config.yaml
n_layer: 18
d_model: 128
n_head: 2
n_kv_head: 2
head_dim: 64
d_mlp: 640
vocab_size: 512
activation: "squared_relu"
norm: "rmsnorm"
norm_place: "pre"
norm_eps: 1e-05
positions: "rope"
rope_base: 1020.0
rope_fraction: 0.5
qk_norm: true
attn_scale: 0.164
bias: "none"
tie_embeddings: false
parallel_block: false
extras: ["local attention windows", "normalized values", "value embeddings", "hashed n-gram embeddings", "a smear gate", "an embedding shortcut", "learned residual scales", "skips across layers", "capped logits"]
init: "normal"
init_std_qkv: 0.109
init_std_o: 0.0182
init_std_up: 0.109
init_std_down: 0.00815
optimizer: "muon_variant"
lr: 0.00966
lr_mult_up: 1.39
beta1: 0.93
lr_head: 0.0068
warmup_steps: 0
schedule: "wsd"
decay_fraction: 0.643
decay_shape: "cos"
final_lr_fraction: 0.0
batch_tokens: 16384
seq_len: 256
doc_mask: true
train_tokens: 183600000
steps: 11207
dataset: "wikipedia_en"
Each number is 500 + 50 x the weight over its row's rms, rounded and kept within 0 to 999. Layers, rows and columns count from 0. Numbers have three digits each. The size before them is the row's rms in percent of the matrix's.

# layer 6 MLP up, 640x128, rms 0.412, rows 156-262, columns 0-63
093:541549496527483556523434571503465542435489509496519472574450579494458553430649485535482601498420411556498490581401565484550452511544486520450517476543560491502459516438456440352544564501471526
089:536424410489456488437431473484527426384504486437512523567458515499560598416534522508565448535457542540440507512436472457455542535475490463527587469532553553525561511499594402476409445504478473
088:461455474483539460490512592543422494460559515476503378525406455505486518480562513395542530545455526544506407631511487548480482457538490511632499489424510575548480482585576391478527474534496453
103:517447480517518471558510409491514487488558540499499502562511542489491479430534579504510529509451542543506527490474505440450365660543480510514516483559477511387482520461401458528520415638446475
107:538535511485491483571493508506512518540407597530541495515544510515441583503465561548523459505500516550419491493452444436472446447464418481481419457537609515569389474468537445474520427419430578
085:521485452471524541474568519475514506468496490453472517563581504488393454490509462506599552513523450565436461377481493508471519509550398543519564468499539442446457434438495466540561566588465405
100:480520597491557396539474447468467536472592468484480530465381526487499510538487519504455539478450530536491519531468500511506590476487603523567486512579489422585514402580434495552543483430451526
084:548454468529514524539497478481539485539465499494581592577422486546581581473495532467562546406505553552485472504442494475562468540429434501501578549502483499472569516588525493384599515468490481
104:516489417581560445416523446446480522583557464550535508565511570558529560510436463449512495461543497478487513435528520513472476482499471481406533542533537520518439520454456412532534467545539502
125:517452568535541433557552529434445506558520542517572446489494476543479484550596396484430512493425478400514492556472499473475410433574487431574531435513558552524503450472564533457515491523435524
122:438582478511445376435474486435529539484550492531568477431527496483498460418502476646465471519543477478564553543463476423546537499579425567524509447437425482466544481462433499519480558462428453
119:572514462517499444526479457529504526622441503503471350530512482533560476485505525508511507520410503499435485438525506376471477548539422459544506521500536565520478510541498530588521555521418460
127:519495451589566521434495451469516515489575563474517537586504540522477521460481570410520476478588493487530556507480514502564456523480582486587524520436546429581535558464523561591463517517448419
117:483522414496545509416488479512492470581502479475541549531466532470518448440512470479428510432514507506498503574535454511524491547500524516508534461583535510500419400407516494438544460453524478
117:484507539421531513449509464530510472487528466514534524460466574443494464507572509551454548466523474476410481473527493503408508556510487501558569530572445553477517406396530542578448465447499580
108:522470469465573539526614481519516539468453374528405530572537529418460606469549498563458622478483528504445552462515485572517547597507516478580568433463530526433530474520564542470488508521383515
101:567425505413530554480567480469389515496470435524467489499517465472531493490505476523515491556386533445516508562483508552506481558538538554471582446495552463476456320544585480545521493492517406
072:469555587451502455501546536486553509528476536569464525498479446577491504497484431562558445434538623595547545610480532443481468549452542466398447434469533457500444473509546513461520432567535562
100:497583498454508525404509443494515439468493569369527539603475600544410490412500512524554470484423500537469468521477532597548523520458458498563516609567540449494541558429430450492390511562517476
114:522479475454560466483529469376428528415464457452454582488495558500494585501410434579578534541485573545463490490506553524461476401516584501549393502489547435435519420397490523495479473543460490
106:422488605458486451528400529505529503495476456516552430479514366506488480480432563610543440611485417526392430430533502501466482537498560544554508480470558502493508534506590476509535507525474476
072:521566591557518453510439441574515583512649529577508551516510487572483470498473566534540557662476501459493449489395545517428391591517497483504505564530509444474479520537477396401509508535444470
114:498544539504523505534451512476461453508527530380539537506467436622499411588494592402589578449569543553508432525389469570470459563416472531566580449466487549526488459584472494502523445495410536
097:402481469515421458527429580454513544517443455525562516561449458431489530560519494526481428408511486548563564437563529506525500510469463462585453559545511548504552472494522473401532532430440441
107:484481502554527508527472506537424453547501479531479559545463519543597556522493461531483593536489396511586554481480587500514487509566547460480518491460441541415561440541489433515487559581446452
112:572461573455445539494531420512482506560519521532531502512529516534624529428559511544552467456565449528587499482516535475561515538508601429561466509443434589450495460452448397532534531560477508
101:500588510526467501525475439441511501398505506541389542502646466450541467509465461433538527551556517546388538527519555590496492519500525510401484432487477519496542459540508486446550382514397434
103:573502453494508501439478448525458510491537523529560496558541657568430464479493545495496506489478498402419494452474476646463487526490533525580426518655556484474521542463420570506528573466490409
107:523492548498542507444513474427562482405569528525547568533479471429589503490455485499469483468476530499482497532450518616418550442513396510348456554489463434475502491485505438430448459499510526
088:559536514447489428582483478469472509531508492479476524514491476525491465521379547464539601485424525449467436502442562538456492612420554545501414578460508520498475534361492487431472571508493608
112:530522501535452512494533480553432533569469428474564495487496447554565564589580528476578592438446445507487497552527472421571463386514530478488475425394489599548442427471494542412482428600472578
123:425571496516421538443499412519440417484525385481496492404460549508525545472546470575526478528468559563544408548459455475545495472476639532524492526532503505456500551405515475546453444436418529
076:531474466443529491428459441521471509515484419541588445532436484513426470582518497494409617541490427558436464466503483475475554450408616457458439526536460491433582547506418520499491469518548485
073:508534455504389559531465466426512472584441439505601463589455543448473532577480487426587462587496491457419563494592524480495571534479554594455569422474499539493554519521512494491424443508482488
110:469480504573594558431563441520515492581475457590615546472498507502454521397450453526513491473495515501538506479445486500439529607520472586504558566454575538542564503441555433519475447456441548
111:462465472458510538524517483459554523551314543565494475543513502569457525519469574534559443625549503465516537524582517507495498423493506486532576496458443470459439495459533640436465542475412440
072:463497472528473513569560525479489525493605559477577456502471442464526498490443463485576498544454581550461402427554572545588504377499550512488598578494402603523564475566519446441512497512529427
102:611510455520491415396505477472487427561547417553447496458530564433543547505547442490549511500576496387499520460529553497491562559486553519543450498542569494478455512503549486572481554529437452
096:588554452558429431580548501582482510450522438519558428515406531479568506518457527594552521511530469512462510468539434463382437507473471520505542526527584495477608469509408495557545482541538557
113:488536468499476446539545464442476524527476611525508467484441453553535512384496519446529569480499531461478523549519486557482552463504554461570521572553447572417501562547510557616424596454450492
092:502565552579441416525467414477598521534467503558444550466423572511401510474440421531444530527493478524481574554446555486509504503434569570453417471574547581454528491560478525573460572483487488
107:507496578477496482354535422522536397619398608524521447504505473451465436562441437575552485503444604419515425528564456581542534572535546484513523434465537562535465518549467488518487554563472488
109:456538570560561446639515428493546581470504507554546506459498458496483517596512501532552476506445486573513482513494584437454535453549478470569469585503449532505479571510556460473501510580459534
121:494501537473536454525493457416502547521549428511526563561554492414509502513571504500517466558444419547444508433474531556453496440525486508517519569473484477524525615502564539509497586474540445
075:457486540602542483524546424512540485423458425468492491534453559522483574521515559542507539460472541432486457493369462555561517468538520402544631435553526519610446481521526530390521444589547543
124:546551555457424487520522417502484564467452463530497539577495495507555608473467479530486521521344520540479526496468515547488435545444531513361477528459438547482520528482513488463494452521497449
107:525513477432498489458545433446447544529541444423476544539434586515439423489569507496494463499447407403525542549532475441563474428489434476412469582534485457436559437513409540501528678538472556
090:523469535510578429534515453570360556579422514475462341550491500588515494567466577448524483555534485545443563544535549497452450538549457389474431547503500488488499507494569484451481525439414359
055:496455562491537535516491496362532536471539549468558473478422428434437457537462406405503530493522514453495567470487431559464519488533486476542537495447609537529453468551518507516459600553542505
122:462529484492488430510515580473410475464515389472514475495484523467541524534470390530536505519496529539552486551432381430444422480512498479449470574453505475411465463536567501522442588574526490
066:528463512490494537515525501496370492574527545501572551553509631455517486522495511512419463479477491484577609567549617595535451485482450483539507499593538526458473489592516495524469608413485450
102:442488539492450414537475555517486448512545517483515497551522490532449458527441426390494432543513566468592529517593522449601532525525525437520378465535517504547424523396514608489548516522348511
096:493465527533455531460445497596541477513479492544482464554572605535403552452520525457503412426493501499524524512462429475400518507505514562512527498497503546539425530369479585412486584422464526
098:516511491491510530434510474464488462416553434527509558510586480547479529538520405466431515487513529501415584569557461493468524469497527572527428526423528493495416497487587465386528389535465556
093:555531492501523449511494540503406458398526391479497508560506491554489444485473418568540468429439493460421468547463546546559464509535513486458495514500562539489387422380443433553496476568521570
074:461450541560540527442473406478440503443548487471632497549451501503597415469579470549555585425394484534579552511481533527592530483495512476579499533517526528492509446455500406457547609506538581
106:549467544524486383473490429538478473555450570416574468484382500442449505487517498528513485486540526499565519633517502471444537516477467530439476505507519557423500522476447591568562512565465480
082:538497485435441423531519568542481531487571473499435542521454522532450515605526577554541488492616552441635591535417557548440556504522453425507497465501493485468408489526449503475503528407459537
093:457549536566510441525486347481521530566510480539488473530394458484521474477486492433558561468513356535487504515495596523524492519548507519488486414471503396537512490539484596533462425585560446
104:519630530486537426462465496528481491392571512537477465516554476409470547530573452515574465415502511514494447598497526512397484570424518476576536445563450508515444438561407378571585570473521530
100:559515481370531542422469443523545502532470494514439547495497501431492412523584517451556440515496493486596478496495460467500515466441544576483527480593540547541577447486438455517531494506586490
107:541524453498442514474441450503476473511527433547577508514375448493523505498560494423545496542522482539395464486439533562518464471427428469553464541413430532468517440457528504492570522549502511
115:535417414589561404494524482488530494461443591438481432462493500564437503367489498509536548458427563529598518578447517508500413580503469499489473446431482518460498478486479463578485519592549470
131:385482438442584490444424456426405495486413474597527524455562395412564523487438518456468447430390472487571570552467553427574468499514471497488590523389464445518559471593536499530517503504508466
079:483539635412572528453414498556514513550570485487468489465444509519453567446480353503488593447483484498500532589497539489489527484489508523514534526583440562465501517529442545480457550509503542
095:541550484539559519512513550606499603447417488515541516458566496471477465455431513423466637438505431431517555558414489454503536596477465493488418487519455530549466505549512512541478438501446521
091:499564449463503477424581558416490461505436481431522529551499466491510495503403507527541495452533487440575506463507436554544409473572475532501495536504524452543468484486507446503507381537486526
116:574427419464501459473541494555469539509547498587470482522441452446536487519482522429519566499421593542583500549471552544504508573487535509481436473536508495588464559415488420458523457539438522
122:495480531453510505443570458582482590553589400517568451509464443416477579468441543483486467389552557582549514404555555514496568445514503541493488496482445463520485466431525476517493478545435507
113:478580472486492554463473470529394448432525521562511527545525547582571501440515419472514579449448484514505498567586475483459426449490513524487527431435424515402391475397457540503527486506511484
097:518499593405559413569584405492474529603547457613519525595491502543450491574398429464556487546462560506450516526538554491504521427466455510551478490490491485609582539486507607530535457437485466
101:398522577536448498444406491502515483491491451520568467541542482387444490492548534519501491552552472477518536437489522468431537471361492501454549496501449513488557471538529462506534431492489483
107:459366490542495472506500482394457451481570498488545520555571560470487620438487464495621540560446469400482517478472549475490520563339437478487492471529475571486562552426514484501401475565436474
097:525428507522467550426509545459579522539470401508444562447521530507538440616402487525569516537513499416502585600585472503493539488518558537491468516435453499559558495459458453613507463517461453
063:471476508438457371433546564466457507533556512534571505520565528592554540518492445518554451387544509536502513527520549459402552471423494394510521566487527505462430604538463469479628512460496493
132:404589465541458554543481503515570528397515386469514359518482497462486534499425549492578542492524514514506582531451539596523495538495589482492500360589542529589608485446444537475569530501526484
112:400531480499479426518535462414504484570487486543487488457578520512441450506542525443475458499486506446513578533461471516493510479479516544548536613422482536468423506569456568470378498383377509
120:511530655428513510513471453622471449500568506525527448470523480506477468497432446549444504607436537535471434561538475520492507520498471538513549437611500501476486522535477506570485378577481520
096:519418498599621485515469464382556507452499459533584514497566438554498466370520539453467571441530481463499460612516510599527426428422493535489567512531510527484448524492466552468472575531527530
040:420406414599534429543433491481477576532431512536530503432364525532508455473455412414445534515529452516436548501439458518543466469500422533504526565497549593446597538504482475503476456443489454
131:515590556495509400511510509496569536537468448527559567545429541527510557512507538386554470507472575514424477509432447553565511503465564452471528555420571497518465565437434600456412500501415589
094:517367396491495483457427483530606476535478571529544468551456504438486477519369555560547500491466469576487511521536550448457480500502492528550506474536534465578417416550490583617469507589422540
101:637529512444444445556576481526409448488446470553494488491381504459523388499408532536571402447452555514444550549521446446444488533427558450520492462462496491469406413535471516457472539470462432
114:547457563587479430405413514502417480422504506447531488498525546567505497569509505584562569508512534505420438586465463498412458474522455475509386508502568556505515449512431487455417505502564400
099:528502525429467397517453446528467564532483540514468459427491459434384520560547455479580535551474462558513566421562491444448549520448426480598487479513476482484516349396530511505489484461543451
104:493456370536518506553513544497561488479429531421555486517533563542450447538521412541566545518552378505514474466476419489571478567547499391553525492496582456381557557482490522457566515550556413
099:546576498502439484442569453515558517545486458536552532541496615493478498382594494453502497531462442497540497505508455568493508500524579427443555498487401546506547489447441539566524490494466512
095:506554489457526454462601420555472462611440481430547542526542592482546575532502545432558413517512549481533518509431509462501533536565509376555442528522539578593505556485502507456543504482438432
087:576494438530446506454433446373533434556462552505488565497452472454478520426490499450452565501518575517555436523510510422532442600495499507565579513448503460445502502435443433432503493565504512
093:403537512480529463447480466565565513457543512523571542470551478599512492494523486627473539453534518503551526539540500480514442453423387579472493537528469469544536469489475525474468560594454462
083:479537457491514433487408545435534486549463455514383587596538514487463570515487554576488585473486537534539524529441494561518457524465523553488531506536407519604483499570549531499467499533501545
110:542539502399561428509498461513547439450621461518556502534554459498492476454569512546543584540544476552501492490526559582587465495399413493488453584479540495460473539446446527446584534475497507
101:451511589434434457410605372495520495518416541463559582544580472437569529597497474477552540491546512355567520588516496394521452592513493438523453479509438489478470507450423460446495556420534543
096:507498504523548541446394477457489575582398534479563505484512539510444490484567561520506517525485506498417471498473451418467449518517554483451543600518600607489514483498482521492544589541415520
107:482481400514507510469576495412458525520513489492476509566495510482469489571533409476549415472432541516550568462426506515504503589477523554541440559501576541344531508445527478507486443442452449
118:475581553442541477486507472548498439565446436611538537557494510416462536452467500488490530426518450501560479557540512472510620513523519409493450531474425457527396462482454502531598516425551501
067:528512457477514551498565523509499451547454502509517449519505416596496555486474459563445528570432600515513505493532534481496520532410511504480492468487415601495410447442525550562518389558532500
104:615521538523565518418455504519550470551505513512521551470603469406460574567532479481574495494528514518532548572578476495463508524546553469533468540446554568448513626462542502444392541624458434
037:430524576461496431522435493416473511509479554517480516526460576377467508507486481574505430508471580569500470483521509559507430491406588569513519506479467482470576461518561561444571502544467518
107:568542571463492498437498492505543555505513486553435487471610412414569539458493490485495610518511524547551521453455467441477513595523486507490528476526499536511620506466545507479543491586467404
109:551512541546548444464416481447600469561472424445511528471505544459539489498462514411503545509521530569482500552570530520489493490458497557460481612587541558523510508481489559574562520480515436
075:453580499556457492467499498560485520538500364548467439628433514435430537430496409563498524509535510524478461443508468409551509510386606592512465532536423520499466483433606517519471504492568512
093:500429560413547483499462475550485520470430525548449472541496576505557435550541547505392473450586545473574520508506410503467483450520387565577451560557439482535572410556508567424565536399420465
074:504537551556465468493426503537417492446519519531470446467483447494450460527448530565473631536505484607420525506437511507395537532542541516455457513475452545581539585450496489414544470473454516
093:551487612548496477522504480482586542459493426378458534341610443492492460478543425532553478590421437567515563534459577489485556502539526572424504534465423518468472527494558505403515485477418452
112:436449504574514581492428452461501489522496464477485506526591480496371419402555441450602538503488565467426371500583419493526527476423528523474474535537556535439497496550520406494470513577455462
108:417494502464523488546405407441502478528421551547465457509490546534493546535462416414479498429501469501548563569449566505590476481525397437561507410464450510594523562509495506579547549528454463
# layer 6 MLP down (transposed), 640x128, rms 0.131, rows 156-262, columns 0-63
091:478445515367533489537490532517458494516531606441442480494471571516574467501405465483596449508567542447421470525575424468516486478456447571402503543554468571524510491567452473535431488518440545
093:422520463558481506497467431540548537442520507568544473597523540427486565554465525483504435572475522518501651555515598422517497435471495530482634536508486570462476573408511520541435459492477513
094:545576439440528437510440449448507530557469477462464521498546550527468578449551487509437519432563486435464555479589464504425476552487468476458406576533442338529513600487436463495470567389475453
120:472535536463443543574547525491470410502501579491530539460571467526430478475507488533474509492556485446546421423488465498520519543527547484453382572511502476588484544551508527518379427469509454
102:507467524547479516572593518646525489552516526590557497474553533606472516568469540495459556523488469491516421439470470497519435455560531455521552486566543471617532483346509437446486521452514623
091:576445495503433513526471504435466425522533505564564440535400518555496532510531458437548500386440437558438544568531575429498461515479422487463494531519487479516552532502574596489365506481634422
102:512399468525446444461543473512479511484494537470556541583566512565472491531533480463549501402472539479475525508497450391516492537525483569442598463527451466502494518516387452500469470402495466
095:389457499496502552559525443529493548549536557431445536468430435484445524550527525435522596525420502501495553417496435438596457551472560548514470483578522582417498578528447569419429474449536500
107:523473479541584490513498459539444509440506523555512553509481507557496424513458614574561557394443577548495559496515540586415510577430562476424480467444441403471474541543508462521537500550555449
117:536569524560468544574478477556461513491461664468456483462576495410501477493520412546597488513540527562418464569510420487497472455561438349528482504580482470485462501541435498433495543434535498
113:515481501550433550491505498559461427511432441450504463390529507510514464421443526550561496486465451552662518471502503522493564528548425496450510472481504411356550491524495525438506508599592511
116:494424587591447595415514503501428503523546608503476516537479465526487536455464543507511548456492486491518399386513424490529504584485484446448526527525452497497513441523503472557484561475554557
120:521471457536460535412520520519547479472504572438473423559593426490471493466532498466513461595494536570541553471420488443510489490510498550533468569434514400464550562480495535436458512562533361
120:452481511517474609539466604566517535537580452476441483454503512549375449499501522363462569544485595500455565453564601514517478500530510543546486549498520549523466577553599526508525476479499530
102:537469419487591530453493483521515482416502475395514478464547591588523570548432496597509440509529517510399448475459552523614516540526521497496560559506622544582512515474475510434516597536521527
111:540453506557449481472521474525387504458525470483387514549527473495450522537504409517554519397511536556439524445517470470479567574633489527437541428527479456530552499521430559494467467497547515
116:550491469487633469521472573433559481481532451494546461587469511493466513489501547559522495417502443511477497475521432517533581460536448506519573551509513546513497523483454491459505468351533549
078:516483492421481576481406548534567474419530650499519498490537481465499503463499484471484437527497574461394372468389528350500537496497494484417522548590526456529505516549486458537419577444579488
117:561436499445436546526611508577462516483548576417412402467541477503470537546371461498479529448559465519548438503530471445564503500443376450457534449502517549441557433533497479480425520484462515
103:518428460516431496538495477505367562502529500523509472484484484489541454583483532486514496492495624493441577405478487509420494467434503481480452532473493603442482548514447523550546561403471482
103:526369537504567464504537488493571516512454548476591471539527492488453583550514524500496552495565481480527582423545576505469531518511542518464413492557556508437477598435446532451475515468572512
072:563442494557525489468501579543554480577535541499453536453485537439464538498534480445487477507480486550451510649494412523582420520537567491495517564438460543450507441460440540530501486533509524
127:507493473473549508500579595508532453494552543501505475502569470609460433517540472405460481532509420492388508492504430653458516421455604466526519517470521520483541404540479433555449460551553491
100:454496499485364555544496548393502490566489565370515479474371496399463486527544452550546526460467488491469461512469484549509560525431541475565423525472528564581582498503524483531536482496523458
109:530555487489493527508492549458520500501511584603488493517563527485538592466528544508558417491479557498425510434485536477577532461455544460447555548506489471429515420576514474470484551418548475
109:464508603478499510463503547580539617498530621444501485487590602552542509530494512506510442587658525564542508475531530513584475517454563587470432484413493577528460460505461510539529466527477508
101:452482444434481507510530506463498396413536521485530446498553537468475550533496501580507458558515548490460462452550521549558537561451542469431498532484552475465532408418526510415534475501495425
117:552520454381565496481465502524506458500482532417404496432574435622497513482491480498467442510496531610506469486492519371555489527565564454496545559506553552528515506555471462439520537467538546
108:486532504445484515548518524540462467490574520502433437575483570379496525516561491526561464483546523486508443415521500483439487553486561521453454482525490577433524401499496502650482440532477469
090:500387502388467494427451484495412435512545520550506562461583518457453530440495613504530509485404510497444451547466541526461589495509556559613605475492460500528501467434523479434424433481501505
122:482496441448488538475472549479497439523526553502425545493486505516463537472421388521386517554592580517439464553429493506439470530511483489484545534497439510471552570525494545518543545462500596
097:388531528602447530548535577558436444546503461443515455328539448543577498451501471594478482483519499504601580525480583483506472516518481540530489537482521461508399518419540510451502455516484418
083:460476442463469619499520448502497568505510504505512538521437454525475538582540555437496579504559484568476488531461474395439537553508518405412433532486479493471522500538558435454457495534519547
068:458488489587395470459560462454493452486517474531446411591650486443556463488510510517531558532579521486537506395474549517486513445566511498427560520505508447485437419485542530492448511564500519
109:507490559518437573492616526543582395508585527526480442467547426577498556450460495400430500464530564553505476514428526500591493553516545463519525515465471512529593465425552513496522512438551526
114:506488525524558574562571486569526513573591508489435527492464486639477513513481532496511532501488478447462424462567447425429466394547514484492467546534480442499542512605469520541491448493530509
081:487433562564508503536554607530529550529510531425480537496602450437466450457513547484470502457556417530517531460519548551460480462608495370478493440553565453433523540560454542546603452499531504
105:534570434506592574498476514530479503494565485511599422433526422607506509504553445419484496381533500492423490504513618493435493579489479458447526458515491532472452555550417525455496461587603518
100:524424513533537478554525594556483539528535574588412446485495472589584408519551484416518493429508552484476502635478475475452597457502503477440524543597566531375469482508401554475600554578484473
113:486488553415458500535508549441457546575513498495456529559515461559537467437446464482474451427602467425477555460530384539592525581529458488461416460491468521554453488497517539493518451482413559
092:435471486506458457428500425548451500505414526576527444477490567422492504494470520548522486559473604510564514485451524418421633493539471538468486574542393440574532495567522516545469563429547582
104:502447487430501561578555435552410559499565511603527482465495528451502481405454435511496448532560586485492404512432557531494513519515399538451514413510489498549545531508411518466538497466450464
109:544491528550550553407464524592468517479497591475600485535565513457533448528421509469497563490475463484548430460391531542558459480523424308491524496504472507503582388522435511487477547528522470
119:535559528494431538409440398417564564571460546536474413437454599526431598513451435473441476428518500428448500421499569547467547417536610574486465517491399573574535584555487486477512484544618554
077:494540474446407502505401528564543443438510539438557417496437485528498514571497477578431485478357480548513468553468595545519520485479482562523489571576557512443454520518426468517539568396516528
123:478507527522466543439446540602551521460486544442446495447605509489513438543539573551538565417442472480540496466554512467638415445457426518369564504518474484532449525562519491445512535533544511
114:564522493503545596455571455588555560484506509425448512454541510447478498520463562416407520499492406497429484479503514548487601601500528417489449504484632557546499393495503492435424506432443457
088:485504484443530476456504515575574486450455539507544458501484560452500503534490475485531508578478471542421441567447588474524527436516544487561457517495451528512475477471534513447582580522536535
056:657513483587449489518486522506490453483510477552513528567464513529397519502469468543573440550532511489485473428479454458497517445607356396435427488547454563493471491554480520527536465491486566
114:434481656436450493437460500427507507489508553501545519535450410501508487554570525459487432483561442424522480524586510449537472528547532514545436482476525535626559506507518585523495496374470490
072:530495439470521516493369520492495449540437450514438523386496388530506530481559501510504531543515475418405420485545470512504510481560431448533528465455485501457514532498461493535452559516614466
109:386523490549473525491514485480505516509497569523487548499563511533519540428452518541464439526502554547428568572456559578462489537537445467522479558559520454428498525492514467504483444573562521
089:440436517498551493539408463455543587431489462347539498484563609503507496500488480455526551544483498396509514544522462556425508480380521449491484487445524499496498522463499550418533550536467448
104:563472490514528554585504603443421512487606645415514486486616490574501450506488516529575532511525575566472395410448476510498406523526594444489435550487537545506571485511551538506529465421501474
095:376536512597484468539483490431496512511555455529495506477534588453517495523467567530455513586493533590497555448478558546488453516606427479575519450544526439559508413511523469507597536395447556
073:568552453471497554388487508578509506449491507530386497543532477601528529537481497527538548600460514439447504462541469497601570441554409483454545484530545524547589598461464440432470522518478487
114:478435492499609528546529504533501426488504549533468529427543487583465543418568495603480451472482544579477467415526558512348546502447488414485505529451439444464485469561518554492481455497461546
078:560544508488427465530458556422429565486473479574542544444588591558527504407488430524552481485513477586631444427407561504609574539504529463501429487499547562523512439507536508529507502469455548
095:537527494574445540426546454521446456410523527451489462483492483531556506492494496492578557532561411559460436445492483444635560486495537518522485464596584344545461490571388579471414421488453547
098:563550370533528453528578464511508551401513477471514466463537560586474550562486419434500450549524566425535423522603589554546577533549472494605503524471524528546541568597455498514468496528535577
096:560443448463576484527462554505495537585444582448418462447500469425472437517552556503449489497478456437490523435488489535560510413499455575411581521469545525498459431514542448474513506555513560
107:510486484455532534467600560417445405493538511401475376550482459515440462531455492514551433540550424524508424413563507510541479507525462450457553465481454470507529504505548430398449541469538479
121:462487532417454470509480539448484433448539498522562480530542554599513477418516479606516457510525531563433563479506485409489451557552460477452364600453470570561536527459565535543511550496510470
115:590482532474511522488483541506507491552500585513426457491451577512486523559537429527476466533522489479466385441557452513643578523499521470500563579541570504479504460540456514525509617475543544
086:451498580482669569486530441546458438530595503509516482508453512570559513494485549489539592538492516460494476577435476528557523474568460444412592393536501570616515521548486517576509464404428519
096:596561503468503530482526555440483507468421480564486514421516457503453543454552571463506491441583410479494537482595564445519468461466495497465439585645527469605489570552543527428395561540508544
097:458501494510443513516532472432522432570486589560433418458558501428509497513490523522590499443500510497494422510498571491570460423529480436600603460512482454517497478555442543553534489535491517
104:458425424476549501498512517449474515434406500486570487444563585492466552483494486552498520523574475517432547510514580475503505449525448470524499488548528568459512455621391467526451395460500516
133:467460468438436567433420514444507547496466562460422502522462407487530536507511533421484498485466492498616597591491517531496524582435509626479494521478508504556467492450464465584450436456470444
116:537479436420518546516566581491459519473564531449477535502430519516506550494535444511474529494534487610548432577492519422439475546442519525434525564563414510473485608511489546445469532562492565
105:505443583464494543502513562431494460553508571569485561570469454439524452541406432587587481537543439505436511434497473470526493473438530433491486430538606550525518445463425451467499479429492526
104:426514399525552530514494416568438578515510471492473478520582403500453484494466562370497523582533450460498461457482494506563460471488396412473508552541521484567481484525510457534545475487447533
125:503455536527513552490419568574437573454556493476396480532616525436470425445424480532496565529578560535563557526504516545485465517540453518508578454497430512463594515471519485498533485463458516
095:567466496525528554551427634538586393548564560527503403476504435561469489501550517530463503419467535540539542535582519514458546543492504577464458519558501403530522456413591559525509486483510584
062:489484488477398531438468435432533490467545559390484601571526562531519521460463464577562496492422482478468455513431527491423543618512461479499559462511551432534525516569447453501559477490507471
120:435533411483490454576535500482493446520556591524427508486493437500536524492510488504482484516580416521522572519525491569561521532475457538559475496463658598473539450393441425451565548496511541
120:424428529431533531428528504519509543505489441498362460501550495522485519468511560560471464458572436438602420470482462488532495443493584513477518532446483535511469535466579610575535566439475594
112:542436547554490587644532509531549468614591466499462508484503458541519583406476426579456435523525542450462559549472461542512470542503515534452583512439547477555485529459552495602504473433548501
104:537381579548525592472543549508452547496592448494503544505543521451555421391571537503550533469547548449472552552591522643483527471486433487433529454506458461511577495546538445426521484511516505
035:626445567445509473473528566524511491499544426491520552475549513482394483497618516450514406531508447516452439459550489515575542476427466476520551485507519502490464442539507512437413535483562528
139:484604463380459513509564447610528526494516525458389534492549524436471482470554476465401523486515512524420475498431497456495530440513475535587528519462518514518487447461459598515494507560429602
097:555468479564514560514483476542448471455546549532393534464554466612452463492468439524487494606498507565518444459452580596508521468432554611448460524483453440448506517423464601573474423504530542
098:559587462479489552446542500572443546521524470555527504508454450458483501454516554505511535517518456581389549540562469443600516533490428495425496555517574528591447467437465493452462512541490499
119:532533483617525451461584530526453517498499538529472525567579449489569497576578433504495416480520539527442500483504494452515519500541516446505501435525450598486548519566478609469508532546522623
092:469485497569541520465346484440504541503539574411557517573515539533542515515425506461446550530464511442503457536506492497481590555419543489589457524449489503599455597372591429535421480561541470
115:449426560472486504540493560502458520457472551541524566507552556436514493552464484587568497467537492526500505525435517421538490544416367498456500437498456517402496559473464537393432477466593461
095:546486525459553590579491584508592425511513597349430496478607528487573466567531431540498461483557457536488424432589519521545446535487472489480549448458580499519455577535521531478500520543496508
104:583521543507542532466366498523535506436524569487467575527549618465561435536558493446611455515504442518468482503459534475407440548531427551431521467502413495438457417526411536468457448498455455
092:571504470458632649558536549443433523533461531450493541437544561458476497507490459538527548514479469464532491493455522433565502488568579489504490462534450502439405504450596530427558486418491527
090:479473512404587532443533491491494441462480571539504549477489551505570563512523421500469458474503488487584513514514474441596515502539452527544506466599471440560496570475435498516482632567509417
093:565516392513569577520494512530495501477644525429501534441477459519447501570571481442529633500545495494425503493564553530545482429458553431428541446496543492474408478446474618457449473495506468
104:473533453476495506507445530562460410588501558384535543503601529497454375501369481518610544513477444526540559430544546527523470574482527473437505492512461534444465599543557527455480492484467540
110:467492451558470504512524571494544637559527508440475431548543515545351545433596511562431414474535472540610435544535501442488526469538458492523500521476432501510472472508496557582514517490450508
108:540493484606499524493600526505440427452550574491478512479549408468503481469452506522522501497453469481551494416487534468576524491554514573476538491530429475536552464540434467533561558460548493
106:494548466475534506484459548407435519545530537567552520389560442476490555461556552489547543561441548549457488543422451490498488526589522456557530485480474505433539522502468510452498470494604449
114:502468438448476492499502463509537478513523506595554492630497498462473485476422414462504550420459550564590479469585558486567474577398447516597502484462555520556549563486477472644459532452601493
072:519552545474528452379504517530544364505494521541417508477481573467502543392487548507507526474530373489441506482454516503566449513592461475435469492475601511497562490519468448542512498471597417
106:436407434558541553497479458465555499432529509553486564470545492438470460449547458455414503467571491560494489533540497594496534525403472468551369495481495577564482486438398481591467541435539576
037:486509495546479585406499434571415578592561575583488501543455495506516542533504522492480466573680458489393423571515581503531480544590448497505395484536539523464457561484471514518497502504528520
108:450565511475527538500406474570520547496421483470476462509451545532512406500489535555497508447562655503488451520537617504541528465585481441573448480463389523602417525508452515419489493499479517
114:565530535464558543491562464562526470432575468518440585479425504501369488525551520518471481490515477522555460543474510464486448459561548438537455523535450478419511590548518506540447451512550491
076:537432506529424554516502467450430468465477521482465505571435489579479510565390494406549543479462474452480414530510472477500493552495592564443509404528551443401512474501486635555514453545506551
100:493549441431600444523460481505440504492486420478620492492415424489474561489490453548558479454557493387511541513457438441479537496537483626569518428455465421542526468402468508400461437483444523
076:567478561513460461477497500493456543566470422444543493486536513484486416420638532497512445502483519496462472527501439508513424461636518437410516517546459520482528551429451486494431518434580451
095:599455596563484557508527453516534528477511570459571510407543532478558474459540506539494541619553522650465494424492523474549582539482448486517496550533547441393480565579541580491441504494535418
110:580512561589477515510577547520557535487402540466363471438461510492483545440455451440522599421493479540549536478505460588459552583567497453575501461465569532488442442549518546541438454448503503
118:475405585593455554499550482594529517517513466489547511410508490555510561468404520490535537577416577514446486460549500533546453528562480530445614570583415522541489500535493513463442481461527522